Weights of a small GPT-style language model, trained from scratch on English Wikipedia.
Architecture: LayerNorm before each block, no biases in attention or MLP.
Training: a variant of SOAP for these matrices, 201M tokens, 4310 steps.
Each number is 200 + 30 x the weight over its row's rms, rounded and kept within 0 to 999. Layers, rows and columns count from 0. The size before them is the row's rms in percent of the matrix's.

# layer 2 attention output, 224x256, rms 0.0687, rows 109-217, columns 128-191
095,203,182,190,185,142,246,152,197,157,219,200,191,263,181,188,222,200,180,189,203,205,199,197,219,265,241,183,172,178,157,168,228,211,257,265,230,190,169,220,198,215,201,198,214,165,219,176,207,208,202,207,172,216,218,218,188,162,173,202,193,234,265,160,196
100,190,264,209,176,160,209,158,191,200,201,178,223,168,159,242,168,223,275,194,104,189,262,185,168,179,218,226,149,177,187,179,260,272,208,211,195,153,193,174,223,158,222,198,166,223,269,141,184,247,174,213,186,236,169,225,232,181,128,184,229,303,229,168,262
092,203,247,198,188,214,201,186,167,232,187,219,197,184,242,222,202,194,239,155,194,182,253,167,143,246,222,163,184,152,170,215,288,198,158,195,183,197,208,193,188,179,226,165,172,187,208,193,155,211,168,157,231,201,227,206,224,181,156,146,183,235,221,218,227
091,246,191,263,216,154,240,207,211,246,232,153,172,223,231,162,261,198,158,178,209,175,246,237,191,178,206,256,175,203,216,99,185,205,178,201,219,213,208,217,183,171,186,199,264,155,216,206,200,162,174,224,180,198,194,222,167,206,198,212,186,152,149,188,172
088,180,134,150,210,212,156,191,205,196,194,231,256,181,158,227,229,210,239,242,200,193,224,164,210,166,153,237,174,181,181,173,188,226,237,208,208,189,153,164,233,211,249,206,198,225,200,188,222,219,218,184,200,223,203,182,191,214,212,221,221,193,203,231,245
097,154,232,195,180,222,171,172,164,210,181,173,263,180,213,235,211,193,214,209,177,180,215,202,206,176,191,201,205,212,229,203,233,211,177,182,278,190,185,226,208,153,181,217,137,225,221,227,163,176,208,237,193,186,188,194,281,202,163,195,199,223,212,211,203
091,247,167,247,190,171,174,157,228,223,217,172,228,201,229,257,169,167,159,195,181,232,243,186,168,218,157,224,222,187,199,106,229,230,265,162,223,186,200,206,220,180,220,202,225,190,194,204,214,238,200,210,193,262,152,170,228,193,253,197,212,115,175,200,199
091,161,200,244,206,169,181,208,199,140,234,270,205,187,184,242,164,194,217,230,162,271,212,226,158,184,175,180,238,158,261,206,235,235,199,201,235,193,208,221,284,200,227,246,157,200,192,209,200,243,195,197,183,237,191,194,167,184,209,208,161,193,199,181,267
119,214,185,195,200,149,152,180,270,216,201,199,190,210,123,235,143,174,215,190,205,176,190,209,209,218,231,240,201,197,225,166,187,207,231,246,210,179,173,176,179,227,242,150,212,190,150,213,240,228,167,215,169,184,202,159,235,283,218,207,157,202,210,194,206
089,242,197,263,194,176,232,182,184,180,223,278,211,206,181,175,243,195,197,226,169,201,202,180,267,212,246,175,235,249,158,186,135,224,186,211,184,198,181,272,213,236,219,207,230,202,203,165,159,203,146,195,220,164,178,204,131,242,182,243,165,242,208,234,191
103,172,215,217,219,172,267,181,175,179,259,156,222,222,226,235,197,223,167,136,226,145,179,264,173,221,244,177,227,210,200,178,151,179,145,194,197,188,202,236,166,180,191,191,171,184,242,222,204,219,213,216,258,173,205,187,148,185,170,213,191,205,243,207,152
094,131,143,195,183,264,214,201,241,211,200,236,184,215,181,174,157,236,161,190,241,163,170,230,232,212,213,244,224,215,225,220,153,169,221,215,166,205,178,205,205,194,196,158,183,201,195,230,147,159,189,203,254,158,176,165,193,242,223,173,230,156,156,195,203
092,221,262,214,199,156,150,193,191,210,254,217,216,112,187,236,170,193,253,258,205,199,251,155,208,193,227,169,158,184,193,150,287,213,194,171,190,224,232,182,184,172,135,219,169,214,228,153,203,218,138,204,131,196,137,206,247,227,232,193,154,205,166,218,228
084,172,207,192,194,216,219,255,246,189,137,167,233,209,208,207,217,191,216,180,253,206,214,204,183,203,172,215,171,142,177,198,199,195,144,197,198,208,213,220,145,172,205,211,228,235,184,209,236,160,250,197,204,248,250,181,201,223,211,216,277,209,219,224,169
102,205,223,178,230,251,197,208,201,205,107,164,222,246,218,209,175,205,169,223,176,177,188,222,247,194,170,246,215,260,172,219,179,216,193,202,201,208,209,173,155,198,143,138,193,239,243,155,208,207,196,223,215,195,178,207,229,244,223,225,213,188,236,181,166
094,186,229,182,129,197,241,175,184,185,241,226,206,246,204,251,182,220,207,208,212,174,213,248,178,195,247,210,158,226,206,194,227,189,168,258,148,267,125,224,152,178,147,205,253,216,222,182,203,224,211,215,218,150,168,215,181,233,178,189,206,220,269,187,174
099,197,172,208,197,190,229,245,203,223,216,204,173,177,228,150,193,248,181,151,183,181,193,184,163,218,169,219,225,138,225,228,202,193,207,209,205,180,237,178,163,190,246,187,188,200,183,197,195,182,226,171,199,236,216,193,194,180,207,205,213,192,190,231,185
097,229,168,256,175,179,183,235,221,235,198,193,190,234,265,182,226,176,131,161,207,211,198,178,215,243,205,174,159,182,187,191,180,163,234,212,238,199,170,183,197,192,256,226,251,238,152,173,206,219,269,189,205,178,267,156,154,212,258,222,192,178,163,196,185
092,234,184,229,117,182,228,224,198,200,217,198,207,253,227,179,243,218,163,180,234,156,231,208,175,249,214,200,232,208,222,211,203,181,254,237,145,166,205,239,151,227,213,205,231,182,172,208,192,195,201,136,227,194,197,197,193,218,201,190,166,172,189,271,165
106,171,195,154,241,192,187,173,214,190,251,226,183,198,175,183,197,208,212,197,200,201,228,224,259,140,176,219,198,205,177,245,174,179,156,241,183,183,234,213,136,239,259,189,202,160,219,231,196,187,180,220,200,162,180,176,224,228,163,199,244,192,223,221,160
117,255,231,198,107,246,186,212,190,167,125,200,91,215,194,161,241,103,210,183,176,226,248,129,229,254,175,158,159,172,157,214,236,225,246,257,225,216,198,210,266,177,195,191,221,248,155,169,167,172,245,135,175,197,217,190,251,193,168,184,207,185,193,203,186
086,209,168,217,212,232,192,191,189,202,219,194,238,188,173,224,183,203,215,181,173,203,181,165,198,147,214,226,210,256,139,223,196,161,205,192,245,209,223,191,177,215,220,204,201,193,177,235,198,138,213,232,203,172,168,208,192,207,212,207,207,203,234,214,217
085,222,218,230,196,177,176,233,172,183,187,188,156,218,223,222,189,137,194,143,152,202,189,193,199,221,208,164,197,192,159,144,230,219,237,195,223,225,220,183,226,212,196,154,174,240,144,194,202,179,222,170,221,149,223,216,252,211,244,224,174,238,192,178,154
082,165,198,215,195,182,191,190,167,163,227,181,160,208,221,153,232,213,178,185,186,209,195,245,212,210,187,184,193,225,196,256,197,179,187,218,175,219,213,183,176,253,209,202,198,127,196,203,181,184,187,194,241,197,221,187,144,209,210,158,194,225,262,236,147
093,146,197,150,179,237,199,230,194,192,182,266,243,218,183,230,210,245,183,138,243,201,224,202,196,234,178,198,183,128,206,220,216,177,191,222,210,215,213,202,182,142,208,230,211,214,181,218,201,202,220,198,214,234,268,211,219,130,191,201,232,171,221,194,242
089,246,200,186,208,193,186,187,215,186,150,201,205,218,179,212,145,249,169,180,182,209,200,157,169,228,230,165,198,144,169,191,230,215,257,177,176,207,221,193,209,179,238,166,216,191,195,133,215,206,194,189,209,208,216,202,248,176,197,174,185,231,181,152,184
086,229,245,201,213,177,199,159,173,180,210,183,223,227,187,230,174,191,178,241,191,182,215,217,247,197,232,216,226,264,159,168,167,193,233,210,189,185,236,204,228,171,186,241,214,190,203,151,200,197,129,193,237,199,122,209,198,241,179,246,165,185,210,265,190
092,207,219,162,191,238,166,222,213,199,186,81,181,226,222,214,169,226,158,208,195,193,224,159,183,139,168,202,218,212,222,173,241,237,145,176,182,212,234,153,164,191,179,216,215,210,270,196,232,155,261,193,219,184,210,218,225,175,189,207,233,175,215,209,183
131,228,273,210,208,141,208,161,188,166,191,154,219,234,230,201,197,181,223,169,195,175,238,158,182,172,228,256,192,205,167,188,253,242,163,230,158,175,220,242,139,219,163,185,227,203,257,205,207,192,168,177,186,200,157,179,188,191,209,202,149,234,235,218,154
091,203,182,227,192,211,193,183,180,233,214,215,182,250,192,245,173,244,138,243,177,222,210,232,217,154,164,202,209,167,212,172,225,213,214,176,219,246,171,193,208,138,242,173,238,191,218,154,174,214,169,219,254,192,239,272,188,160,191,232,206,186,175,158,214
083,211,189,206,167,233,243,220,190,181,209,191,175,233,252,208,220,183,200,221,191,208,190,230,209,140,183,231,179,212,207,197,153,201,166,212,236,208,246,185,231,189,192,249,209,221,223,184,201,177,258,238,210,248,220,216,191,182,187,188,233,188,219,167,164
111,171,204,214,193,216,240,200,180,209,202,193,176,207,196,238,186,217,186,201,210,165,157,197,170,217,256,135,178,199,211,226,219,150,148,202,265,210,178,181,211,150,194,167,200,217,188,201,209,197,201,215,238,193,180,189,211,151,139,201,148,252,189,154,209
100,244,236,208,231,208,229,224,217,215,164,202,203,230,197,188,230,243,188,214,251,221,235,177,180,272,224,146,225,165,218,181,209,159,209,194,243,190,234,205,236,195,158,163,185,192,180,162,218,168,193,172,199,203,259,243,176,148,194,260,184,171,205,208,184
089,172,140,217,215,202,217,189,196,168,207,222,248,227,158,257,189,222,200,194,148,234,197,198,226,203,188,195,235,204,200,205,171,180,204,179,216,208,177,230,211,215,247,177,225,192,195,197,267,164,182,205,223,194,188,246,173,241,215,190,232,185,236,220,188
113,240,214,256,183,188,226,211,201,221,209,167,231,211,294,142,254,187,208,189,212,184,256,214,191,263,197,197,172,151,156,140,221,195,217,196,216,187,238,205,184,172,217,201,234,226,219,150,226,149,203,194,155,251,230,217,200,171,157,239,210,229,186,237,157
077,200,146,173,241,244,217,225,216,181,135,183,134,212,182,157,186,236,192,139,198,226,148,168,199,218,208,158,211,193,160,187,187,160,215,188,293,222,206,134,208,200,220,155,224,174,159,282,209,171,211,192,196,233,234,266,292,188,253,144,235,235,207,207,209
092,236,212,217,204,177,151,243,193,224,157,160,203,239,209,189,182,157,176,197,148,226,209,144,226,206,158,226,178,137,185,148,251,286,226,177,142,236,230,164,174,164,240,203,220,210,216,155,228,201,221,177,153,172,220,188,221,165,190,213,188,242,208,209,176
103,204,159,182,194,266,176,212,232,230,200,279,190,165,190,148,257,208,199,189,204,197,186,209,215,241,150,175,208,153,186,230,184,163,185,203,216,190,183,239,230,190,211,167,185,192,176,244,150,174,164,200,202,206,296,208,218,210,182,202,255,231,168,210,214
095,167,227,218,129,245,151,229,169,175,205,187,158,194,169,166,209,199,171,229,233,179,177,179,265,200,210,195,211,203,178,187,191,182,152,243,199,198,243,211,220,180,213,228,216,206,152,174,165,161,182,195,190,198,231,170,164,194,163,286,187,166,147,297,152
095,203,187,210,195,196,201,242,241,207,138,226,203,212,217,153,212,222,199,153,237,182,205,214,169,217,195,208,201,132,246,212,216,187,258,163,169,200,207,197,219,193,214,226,208,226,196,226,226,220,246,176,177,208,245,204,221,184,235,210,220,197,190,183,185
138,212,225,192,211,151,212,223,166,201,233,161,194,225,180,188,218,146,261,203,211,215,221,169,163,184,248,191,190,187,248,197,247,234,207,188,204,225,191,202,186,212,155,238,154,193,201,213,238,209,203,185,161,164,191,196,201,192,185,193,156,228,214,193,206
097,204,207,175,217,194,239,197,229,272,230,200,232,165,144,263,121,272,224,183,197,170,205,201,158,180,212,247,155,186,230,134,236,221,171,167,195,190,206,194,149,143,200,190,195,192,230,199,193,174,128,226,221,191,176,213,213,196,196,200,221,218,163,203,234
192,240,231,169,185,243,172,202,225,232,172,222,211,202,202,145,225,193,203,263,225,181,225,258,260,204,165,194,212,245,166,202,175,205,212,195,166,200,213,202,197,206,165,263,179,196,222,205,151,227,180,221,233,175,192,193,232,228,206,200,256,219,173,228,202
093,237,191,208,156,189,207,196,225,208,183,238,194,220,206,189,178,211,175,206,204,224,225,215,225,211,203,220,212,176,176,182,195,195,230,202,176,203,191,202,223,164,203,183,224,210,216,189,163,221,191,233,229,199,207,226,171,199,198,210,234,194,145,190,202
107,226,203,189,202,221,198,222,231,243,152,192,188,225,185,208,210,198,158,229,221,232,243,193,187,248,153,161,159,134,202,176,222,204,263,219,274,213,234,172,238,143,235,192,235,225,197,176,235,273,245,201,177,194,242,224,256,174,196,203,223,161,182,188,207
100,170,190,216,232,159,197,162,204,184,214,199,251,200,216,203,232,245,222,186,220,210,163,227,131,219,230,201,189,129,167,224,250,215,245,199,212,189,202,143,174,201,171,186,182,222,209,235,219,212,224,226,166,245,239,202,203,168,228,116,215,266,245,173,216
122,189,218,221,189,191,236,198,184,233,187,212,197,163,195,191,243,156,236,199,193,217,178,273,184,215,160,207,208,236,228,226,179,177,227,129,210,181,196,198,251,222,185,229,162,197,220,238,173,260,210,211,190,243,160,190,238,226,250,168,180,203,195,168,214
098,219,231,207,227,175,182,183,262,203,197,201,218,225,204,158,219,168,166,161,228,184,199,215,243,187,182,264,183,176,173,196,141,192,150,264,159,215,208,251,132,187,190,202,228,179,264,210,171,172,217,272,208,158,254,189,211,211,216,197,275,196,224,219,158
090,220,238,252,191,183,246,212,170,205,182,201,251,227,241,205,201,143,193,209,222,250,177,248,173,213,186,205,186,207,210,216,211,170,243,187,223,187,198,167,244,157,263,280,197,196,186,165,179,290,231,226,171,267,184,192,214,167,228,175,172,169,196,142,227
096,216,187,220,156,211,165,198,222,230,175,168,170,220,191,175,260,156,202,193,208,227,236,175,221,214,153,207,202,197,233,174,201,229,199,194,209,222,204,235,178,222,204,222,257,199,177,228,226,174,216,188,165,166,177,248,229,199,188,222,191,175,156,224,178
120,171,186,144,233,226,267,232,172,138,184,198,180,250,207,203,223,206,202,183,220,201,135,154,199,200,221,171,150,192,185,174,171,135,169,223,254,270,212,218,195,172,180,189,253,210,189,238,258,145,237,189,251,186,243,243,221,139,191,160,229,182,179,183,142
095,248,162,184,198,225,174,232,229,234,176,251,196,201,175,164,255,194,200,257,212,156,172,153,218,238,182,177,196,183,198,176,205,174,281,144,215,179,148,170,185,281,151,187,193,220,125,194,229,182,181,180,168,142,166,220,264,207,222,181,166,225,202,174,198
086,202,149,202,182,204,182,212,232,197,167,186,208,217,229,186,235,208,165,176,207,206,189,178,189,225,206,194,220,195,169,194,192,186,214,215,199,219,198,199,188,286,164,186,232,223,166,223,247,151,201,148,182,180,209,208,150,266,239,159,211,196,241,270,152
107,192,188,211,122,223,191,222,177,201,231,232,173,167,178,202,179,241,155,203,226,116,225,189,236,187,234,215,227,205,189,169,209,222,208,207,204,182,180,218,152,174,210,162,201,220,187,164,200,176,147,226,188,198,137,201,169,236,188,215,177,195,158,213,242
096,224,161,193,227,246,156,214,186,204,128,212,170,167,213,146,242,206,201,209,172,209,166,130,181,192,136,218,255,180,233,200,209,203,217,188,239,222,234,152,191,252,223,206,236,217,173,203,184,198,181,164,132,213,229,220,248,204,196,216,210,239,248,214,206
138,200,154,188,171,272,168,218,190,187,168,245,195,192,182,167,240,141,199,234,162,237,225,150,273,222,143,194,152,179,145,215,218,203,197,206,203,198,166,171,232,237,191,194,219,220,180,185,188,166,183,186,184,221,176,203,221,207,170,130,209,147,190,182,188
107,207,172,212,193,211,237,196,186,240,243,215,173,151,169,218,156,217,225,192,157,251,200,206,167,174,187,145,200,202,225,183,237,194,169,153,204,210,196,162,212,178,192,225,202,193,199,193,214,187,159,195,218,259,167,221,198,192,202,154,162,191,222,184,216
106,199,238,207,196,164,238,214,246,241,247,170,205,202,141,199,203,221,225,213,195,142,234,215,160,196,205,236,134,167,227,164,242,201,192,202,188,186,187,221,196,196,238,221,166,200,205,205,251,245,189,211,129,186,167,204,177,196,179,212,199,215,229,174,189
093,192,193,221,145,211,213,200,191,241,192,207,174,237,199,186,216,143,165,176,214,171,203,207,249,257,222,207,176,230,237,197,174,167,187,211,223,183,202,244,208,158,219,176,199,219,157,195,180,216,213,237,196,186,185,227,177,231,194,228,185,168,211,146,160
089,198,200,208,246,165,180,184,216,224,224,215,241,240,193,145,226,214,204,203,224,174,187,236,224,237,235,204,156,173,194,187,176,188,201,218,215,219,255,200,147,199,200,230,195,160,235,225,188,214,201,291,194,164,260,222,219,168,231,173,228,275,182,212,154
111,195,217,229,184,195,224,249,162,177,206,183,189,267,235,245,214,160,257,173,174,263,183,206,223,190,197,236,154,191,177,242,214,181,167,173,220,220,216,183,202,167,199,213,187,239,189,220,219,181,239,179,198,223,189,218,235,206,230,175,229,196,209,185,175
078,201,196,153,165,236,165,230,217,195,134,175,159,210,221,253,153,223,220,217,170,168,188,178,223,230,154,241,179,180,173,189,229,210,210,201,207,200,227,199,203,211,188,188,193,221,172,170,192,190,275,231,203,219,175,202,212,191,271,220,231,259,219,164,237
128,198,188,219,233,184,179,237,223,239,204,179,187,201,221,212,219,224,206,248,205,219,236,188,194,208,191,223,173,124,243,162,227,244,218,201,236,199,193,195,217,153,217,236,215,227,193,153,223,199,230,205,160,231,204,225,181,167,203,228,202,187,147,167,232
097,254,241,223,199,193,177,195,219,185,189,223,239,214,213,213,204,212,200,193,205,177,254,214,223,241,211,193,152,163,159,161,204,185,266,217,186,220,235,186,224,172,151,209,210,203,207,165,238,228,159,186,220,157,190,227,201,157,150,208,180,230,184,182,186
097,173,211,187,117,221,178,171,165,176,190,176,170,162,145,215,173,210,191,246,213,185,223,194,215,134,215,264,256,240,212,204,194,253,186,204,165,174,225,196,226,167,208,173,158,192,209,201,197,183,203,185,181,202,172,153,172,223,176,270,174,197,237,258,210
108,171,223,188,237,199,149,197,215,204,248,204,188,159,161,215,186,239,222,247,239,208,216,182,179,201,231,188,194,161,195,209,239,190,181,219,256,220,188,200,179,186,178,201,143,153,192,191,220,183,175,228,179,205,218,194,193,205,168,225,181,203,183,218,224
092,207,237,216,211,141,156,230,271,220,203,157,207,194,189,256,163,188,225,178,211,148,224,191,182,159,225,217,183,157,174,201,225,242,202,200,167,220,193,213,139,167,183,168,197,200,228,181,242,231,223,195,125,171,228,145,226,225,188,185,228,260,166,219,185
086,244,225,250,193,165,208,163,221,218,207,197,214,208,248,223,187,216,194,220,188,162,208,236,214,214,174,194,156,186,136,222,200,227,206,176,186,158,174,204,215,141,211,145,227,188,218,165,208,240,224,250,183,253,213,149,197,238,247,191,216,189,183,158,206
093,167,182,167,203,225,234,230,129,147,213,182,212,205,211,213,194,214,223,207,164,252,154,168,222,205,170,160,184,239,186,201,208,211,172,182,198,240,192,192,200,210,150,229,209,139,231,211,213,204,176,175,237,164,174,239,217,183,246,137,237,202,213,191,184
101,242,221,150,176,199,177,173,221,240,175,219,162,180,146,228,184,233,248,233,220,143,232,139,219,202,241,241,170,182,198,191,221,210,188,199,183,182,230,247,135,186,227,169,187,199,193,172,150,208,187,224,180,219,183,158,237,220,200,217,206,223,176,201,182
089,215,233,155,210,203,198,221,207,233,215,174,214,243,211,228,147,197,210,242,166,163,235,187,230,176,220,219,156,177,159,201,229,192,172,254,171,186,205,207,185,166,177,163,217,242,303,174,182,193,209,226,198,189,217,194,182,173,174,206,240,180,166,190,176
100,216,246,237,167,183,196,245,180,158,171,181,180,190,230,185,234,124,266,189,231,215,207,212,191,271,251,179,240,223,263,238,141,199,165,171,230,172,212,202,172,249,201,248,160,205,135,170,189,246,212,147,146,165,149,174,243,260,205,197,154,242,208,218,135
094,199,245,176,189,218,169,204,162,224,200,207,200,142,208,207,220,218,230,234,189,229,286,163,191,175,182,181,188,185,212,197,259,225,209,181,166,233,215,179,198,168,171,244,144,190,233,184,222,223,143,174,185,200,165,196,237,168,132,148,167,211,216,224,245
092,214,321,180,210,201,215,208,192,186,144,181,219,223,226,162,131,210,205,204,195,170,222,156,202,180,173,232,208,187,183,191,233,239,139,188,109,213,271,222,169,203,190,187,201,188,224,142,182,183,172,191,158,167,179,150,187,187,194,237,250,247,165,229,199
086,179,168,244,250,191,209,198,234,167,254,212,224,201,225,210,277,208,161,235,245,164,158,253,229,220,234,192,220,247,196,209,168,194,164,222,192,172,177,222,148,182,170,157,189,196,230,284,248,210,142,234,188,181,207,210,125,245,221,186,207,142,179,222,172
089,227,213,193,190,227,156,226,142,171,147,169,139,191,192,202,240,126,246,222,192,197,185,134,203,207,179,178,138,192,173,183,244,220,163,185,238,239,239,214,209,229,194,208,195,272,168,95,231,178,174,145,169,203,232,170,257,224,150,215,146,229,175,228,148
108,200,194,145,239,210,157,253,251,200,150,183,182,269,189,205,183,229,185,165,234,220,196,240,191,183,160,288,179,173,148,234,215,213,211,238,217,227,144,196,174,217,192,172,248,152,209,243,216,180,229,211,226,186,252,171,268,234,236,147,242,180,210,148,200
098,212,223,180,212,195,203,219,194,195,156,171,214,221,175,169,179,193,193,130,139,155,212,153,242,180,159,230,220,182,180,172,174,216,167,239,148,183,205,219,155,165,256,176,218,206,224,186,173,169,208,193,184,194,201,215,230,194,166,234,223,217,226,210,146
092,221,230,219,130,193,200,221,209,205,223,174,206,180,237,173,155,202,231,226,174,206,262,172,175,182,165,224,206,160,198,186,251,240,201,174,138,177,199,221,182,167,196,216,191,252,191,139,172,214,177,130,146,232,120,148,238,193,160,222,198,211,169,181,217
100,246,233,245,181,214,199,158,165,196,182,165,159,195,221,213,188,223,166,213,143,182,242,161,213,190,199,178,233,242,227,129,217,254,204,212,193,191,214,186,171,155,219,205,235,210,236,121,165,235,179,192,197,161,174,229,148,202,153,206,130,226,232,249,219
119,181,198,225,180,190,170,178,172,161,179,155,160,256,199,159,200,169,242,233,187,230,197,186,218,133,183,241,212,262,185,204,178,268,142,238,192,194,196,203,247,249,208,147,253,186,210,207,222,179,239,168,200,185,189,154,182,247,210,254,193,180,265,245,161
093,241,196,209,216,210,162,210,207,198,128,122,149,251,214,194,182,166,156,245,215,154,132,168,210,233,197,212,254,210,206,205,188,217,233,185,193,198,229,218,200,232,191,138,254,188,152,221,267,179,245,196,216,185,253,193,180,218,289,246,191,196,209,193,188
099,176,136,166,177,227,195,168,216,227,221,240,183,262,168,191,160,242,189,234,176,154,166,224,225,179,182,241,213,187,246,129,188,214,184,224,149,164,208,224,167,194,226,203,253,188,233,196,180,204,172,220,161,193,200,222,217,156,168,254,232,223,183,175,209
098,194,258,231,187,180,170,222,241,240,175,145,223,176,230,213,163,233,161,177,219,184,234,205,147,216,193,222,236,177,258,223,192,223,316,176,195,166,192,198,208,143,179,244,183,256,156,203,193,250,240,173,175,242,206,167,200,209,217,192,201,210,156,219,265
085,182,185,203,219,247,164,193,207,182,181,218,198,200,173,176,212,196,217,214,153,247,223,213,213,157,129,274,227,177,198,189,227,243,154,228,164,225,170,177,205,220,215,168,207,174,255,243,184,192,162,200,210,193,239,220,225,195,175,150,234,199,225,178,242
098,189,171,195,228,243,175,159,244,261,149,244,215,194,125,166,216,235,190,240,212,181,207,197,227,214,146,210,239,161,168,215,199,171,200,234,208,172,183,192,238,180,230,127,211,178,209,191,186,190,154,223,183,246,268,240,245,164,168,215,209,219,194,254,192
101,176,225,172,177,203,154,239,200,222,174,191,199,245,195,193,186,169,192,216,205,226,202,196,259,194,186,195,167,165,220,191,210,238,164,243,197,235,220,189,156,177,193,204,230,204,241,128,229,177,253,204,169,165,230,206,228,185,193,251,220,211,165,169,188
092,217,198,210,165,191,172,198,200,214,192,158,150,180,181,193,180,180,175,185,144,198,198,135,193,229,186,204,161,180,236,146,213,271,227,229,216,212,219,192,242,199,252,202,197,251,153,151,169,212,199,182,186,237,210,186,192,201,203,251,205,211,246,215,241
109,162,208,187,233,196,197,202,229,242,234,207,231,143,208,233,209,239,278,224,230,190,238,217,177,185,227,224,195,202,197,215,199,207,173,149,240,206,153,160,185,183,151,230,173,190,233,230,212,217,207,238,193,239,172,186,182,212,215,179,199,209,209,193,227
071,184,195,248,245,153,183,199,230,229,219,174,207,238,184,191,171,194,189,209,177,222,205,216,194,164,184,255,266,186,183,205,236,221,269,234,145,168,204,180,219,213,195,194,208,173,215,158,207,227,223,145,140,163,215,192,186,206,160,205,176,185,161,228,232
085,217,159,189,246,202,201,218,241,222,231,181,258,210,245,188,205,223,138,171,222,232,182,202,214,208,139,234,202,197,157,221,165,189,133,190,198,210,127,200,226,218,214,223,234,122,222,231,235,199,234,211,221,251,216,209,161,249,243,209,241,114,236,204,227
090,257,224,163,151,184,211,207,213,195,196,150,183,204,166,224,177,181,160,218,241,154,191,214,250,220,250,216,239,253,208,180,183,187,208,167,168,125,192,271,153,174,144,183,157,209,198,153,175,210,181,203,155,143,131,176,172,208,188,285,160,151,186,170,178
091,222,187,237,139,173,178,154,171,211,243,212,179,234,193,222,203,224,174,215,185,179,190,233,207,211,205,203,190,264,208,220,193,230,207,242,186,191,167,216,226,199,211,200,203,193,204,221,172,216,166,182,211,194,193,221,172,243,192,185,166,216,165,250,183
081,190,202,210,241,212,195,176,192,224,194,223,212,219,161,243,177,246,214,202,198,186,165,201,157,192,177,217,237,189,215,202,224,219,246,182,242,216,202,145,235,170,251,158,189,186,221,240,232,252,174,212,198,178,195,214,265,167,170,150,152,238,190,169,247
092,218,179,201,202,216,168,203,175,190,204,171,164,181,190,186,226,201,181,215,211,219,214,209,199,154,177,173,214,226,202,173,197,228,159,198,171,193,216,200,199,203,175,192,193,145,231,209,231,162,170,165,195,153,234,223,168,215,187,187,170,204,211,231,166
084,182,234,233,194,216,168,205,195,190,217,189,183,209,248,172,233,130,215,238,214,222,201,232,180,221,207,223,211,215,201,228,227,196,190,178,226,172,234,172,223,251,193,248,191,178,203,221,200,235,212,184,184,223,185,184,241,172,209,209,153,203,228,198,181
082,236,149,187,200,214,192,200,206,171,220,212,166,171,181,124,221,246,227,176,179,200,189,203,239,229,189,207,192,179,202,201,180,200,150,195,171,207,167,218,160,215,183,227,232,148,217,229,192,146,138,208,204,235,254,195,144,219,197,176,221,210,216,191,177
094,215,255,229,221,152,120,201,246,175,152,162,224,236,223,182,198,182,219,198,210,214,264,185,203,200,225,234,219,152,225,205,226,201,162,224,198,173,234,198,188,178,176,222,173,222,258,202,231,186,213,193,179,206,245,205,177,201,192,255,225,191,205,226,195
090,159,179,252,237,159,210,221,174,137,253,171,194,226,240,205,213,144,213,177,170,234,170,232,171,191,219,193,223,241,218,186,198,232,173,218,259,168,221,194,215,238,237,262,171,179,180,203,190,274,206,224,220,220,199,188,162,214,220,185,132,226,235,189,191
102,195,177,172,222,209,240,205,240,264,203,261,266,191,176,207,217,207,210,180,177,152,187,202,212,222,180,233,183,192,197,216,164,186,148,190,140,172,164,196,177,194,225,196,209,167,270,236,214,150,149,252,230,211,199,188,164,178,170,143,235,142,208,174,208
116,221,127,200,208,261,214,191,209,199,178,210,199,174,215,181,215,226,163,215,183,218,184,170,231,199,148,196,217,185,188,212,171,169,217,180,228,187,182,178,242,193,213,193,206,228,184,193,202,179,181,185,193,232,220,231,194,199,186,174,247,156,191,190,241
096,176,223,169,194,171,223,169,162,166,234,204,229,235,258,201,132,196,234,177,163,231,223,223,193,155,196,224,159,189,178,242,250,215,183,191,139,193,143,229,221,173,190,216,192,202,258,251,181,240,209,179,244,264,167,191,189,182,222,192,249,183,200,184,260
101,214,195,189,170,233,220,230,204,167,184,223,177,225,218,172,225,188,149,194,282,180,191,237,259,254,226,173,200,228,185,194,148,152,211,206,199,225,192,201,133,221,168,202,225,185,148,200,186,174,191,171,240,161,228,191,205,243,224,195,200,190,192,215,141
091,206,250,228,187,184,191,145,173,180,209,165,239,214,218,230,255,171,229,249,225,226,231,241,222,175,191,252,176,259,203,146,165,253,186,223,155,257,232,220,153,207,182,222,245,202,179,159,199,175,161,227,235,152,129,206,222,221,169,196,189,203,237,232,199
094,210,230,174,246,129,147,197,214,172,195,226,189,190,174,199,203,178,241,223,192,211,205,189,207,220,217,180,160,162,170,185,204,246,197,254,240,201,197,228,229,250,188,197,212,176,225,156,248,237,218,202,177,199,198,170,241,245,253,201,210,256,228,206,232
076,224,215,178,220,184,213,188,224,241,233,262,207,121,191,185,217,193,195,238,272,172,250,174,187,238,191,172,163,194,169,176,226,189,186,197,172,129,206,179,230,210,198,214,113,171,183,228,231,259,146,189,179,248,211,171,179,202,211,205,169,160,185,287,223
094,243,237,184,218,163,227,192,171,203,229,171,170,195,229,183,221,178,273,257,214,186,236,169,162,208,226,192,187,193,194,193,223,235,180,185,189,173,212,188,215,236,162,202,195,188,195,169,258,221,182,211,164,209,169,185,162,196,182,212,166,222,222,218,172
101,208,191,195,208,199,139,200,232,177,179,216,171,252,196,157,200,230,163,236,214,202,168,192,261,176,224,204,192,224,163,187,193,224,185,235,211,237,202,213,168,253,181,180,251,161,215,211,192,173,176,219,211,162,216,231,214,222,249,208,221,187,193,222,159
087,190,208,199,172,190,235,189,156,198,165,204,220,180,222,179,253,161,207,168,204,177,187,196,205,217,205,207,150,229,185,219,185,183,151,219,229,178,183,206,203,227,205,198,174,211,174,209,191,218,195,227,181,211,237,159,175,257,192,166,204,201,258,218,163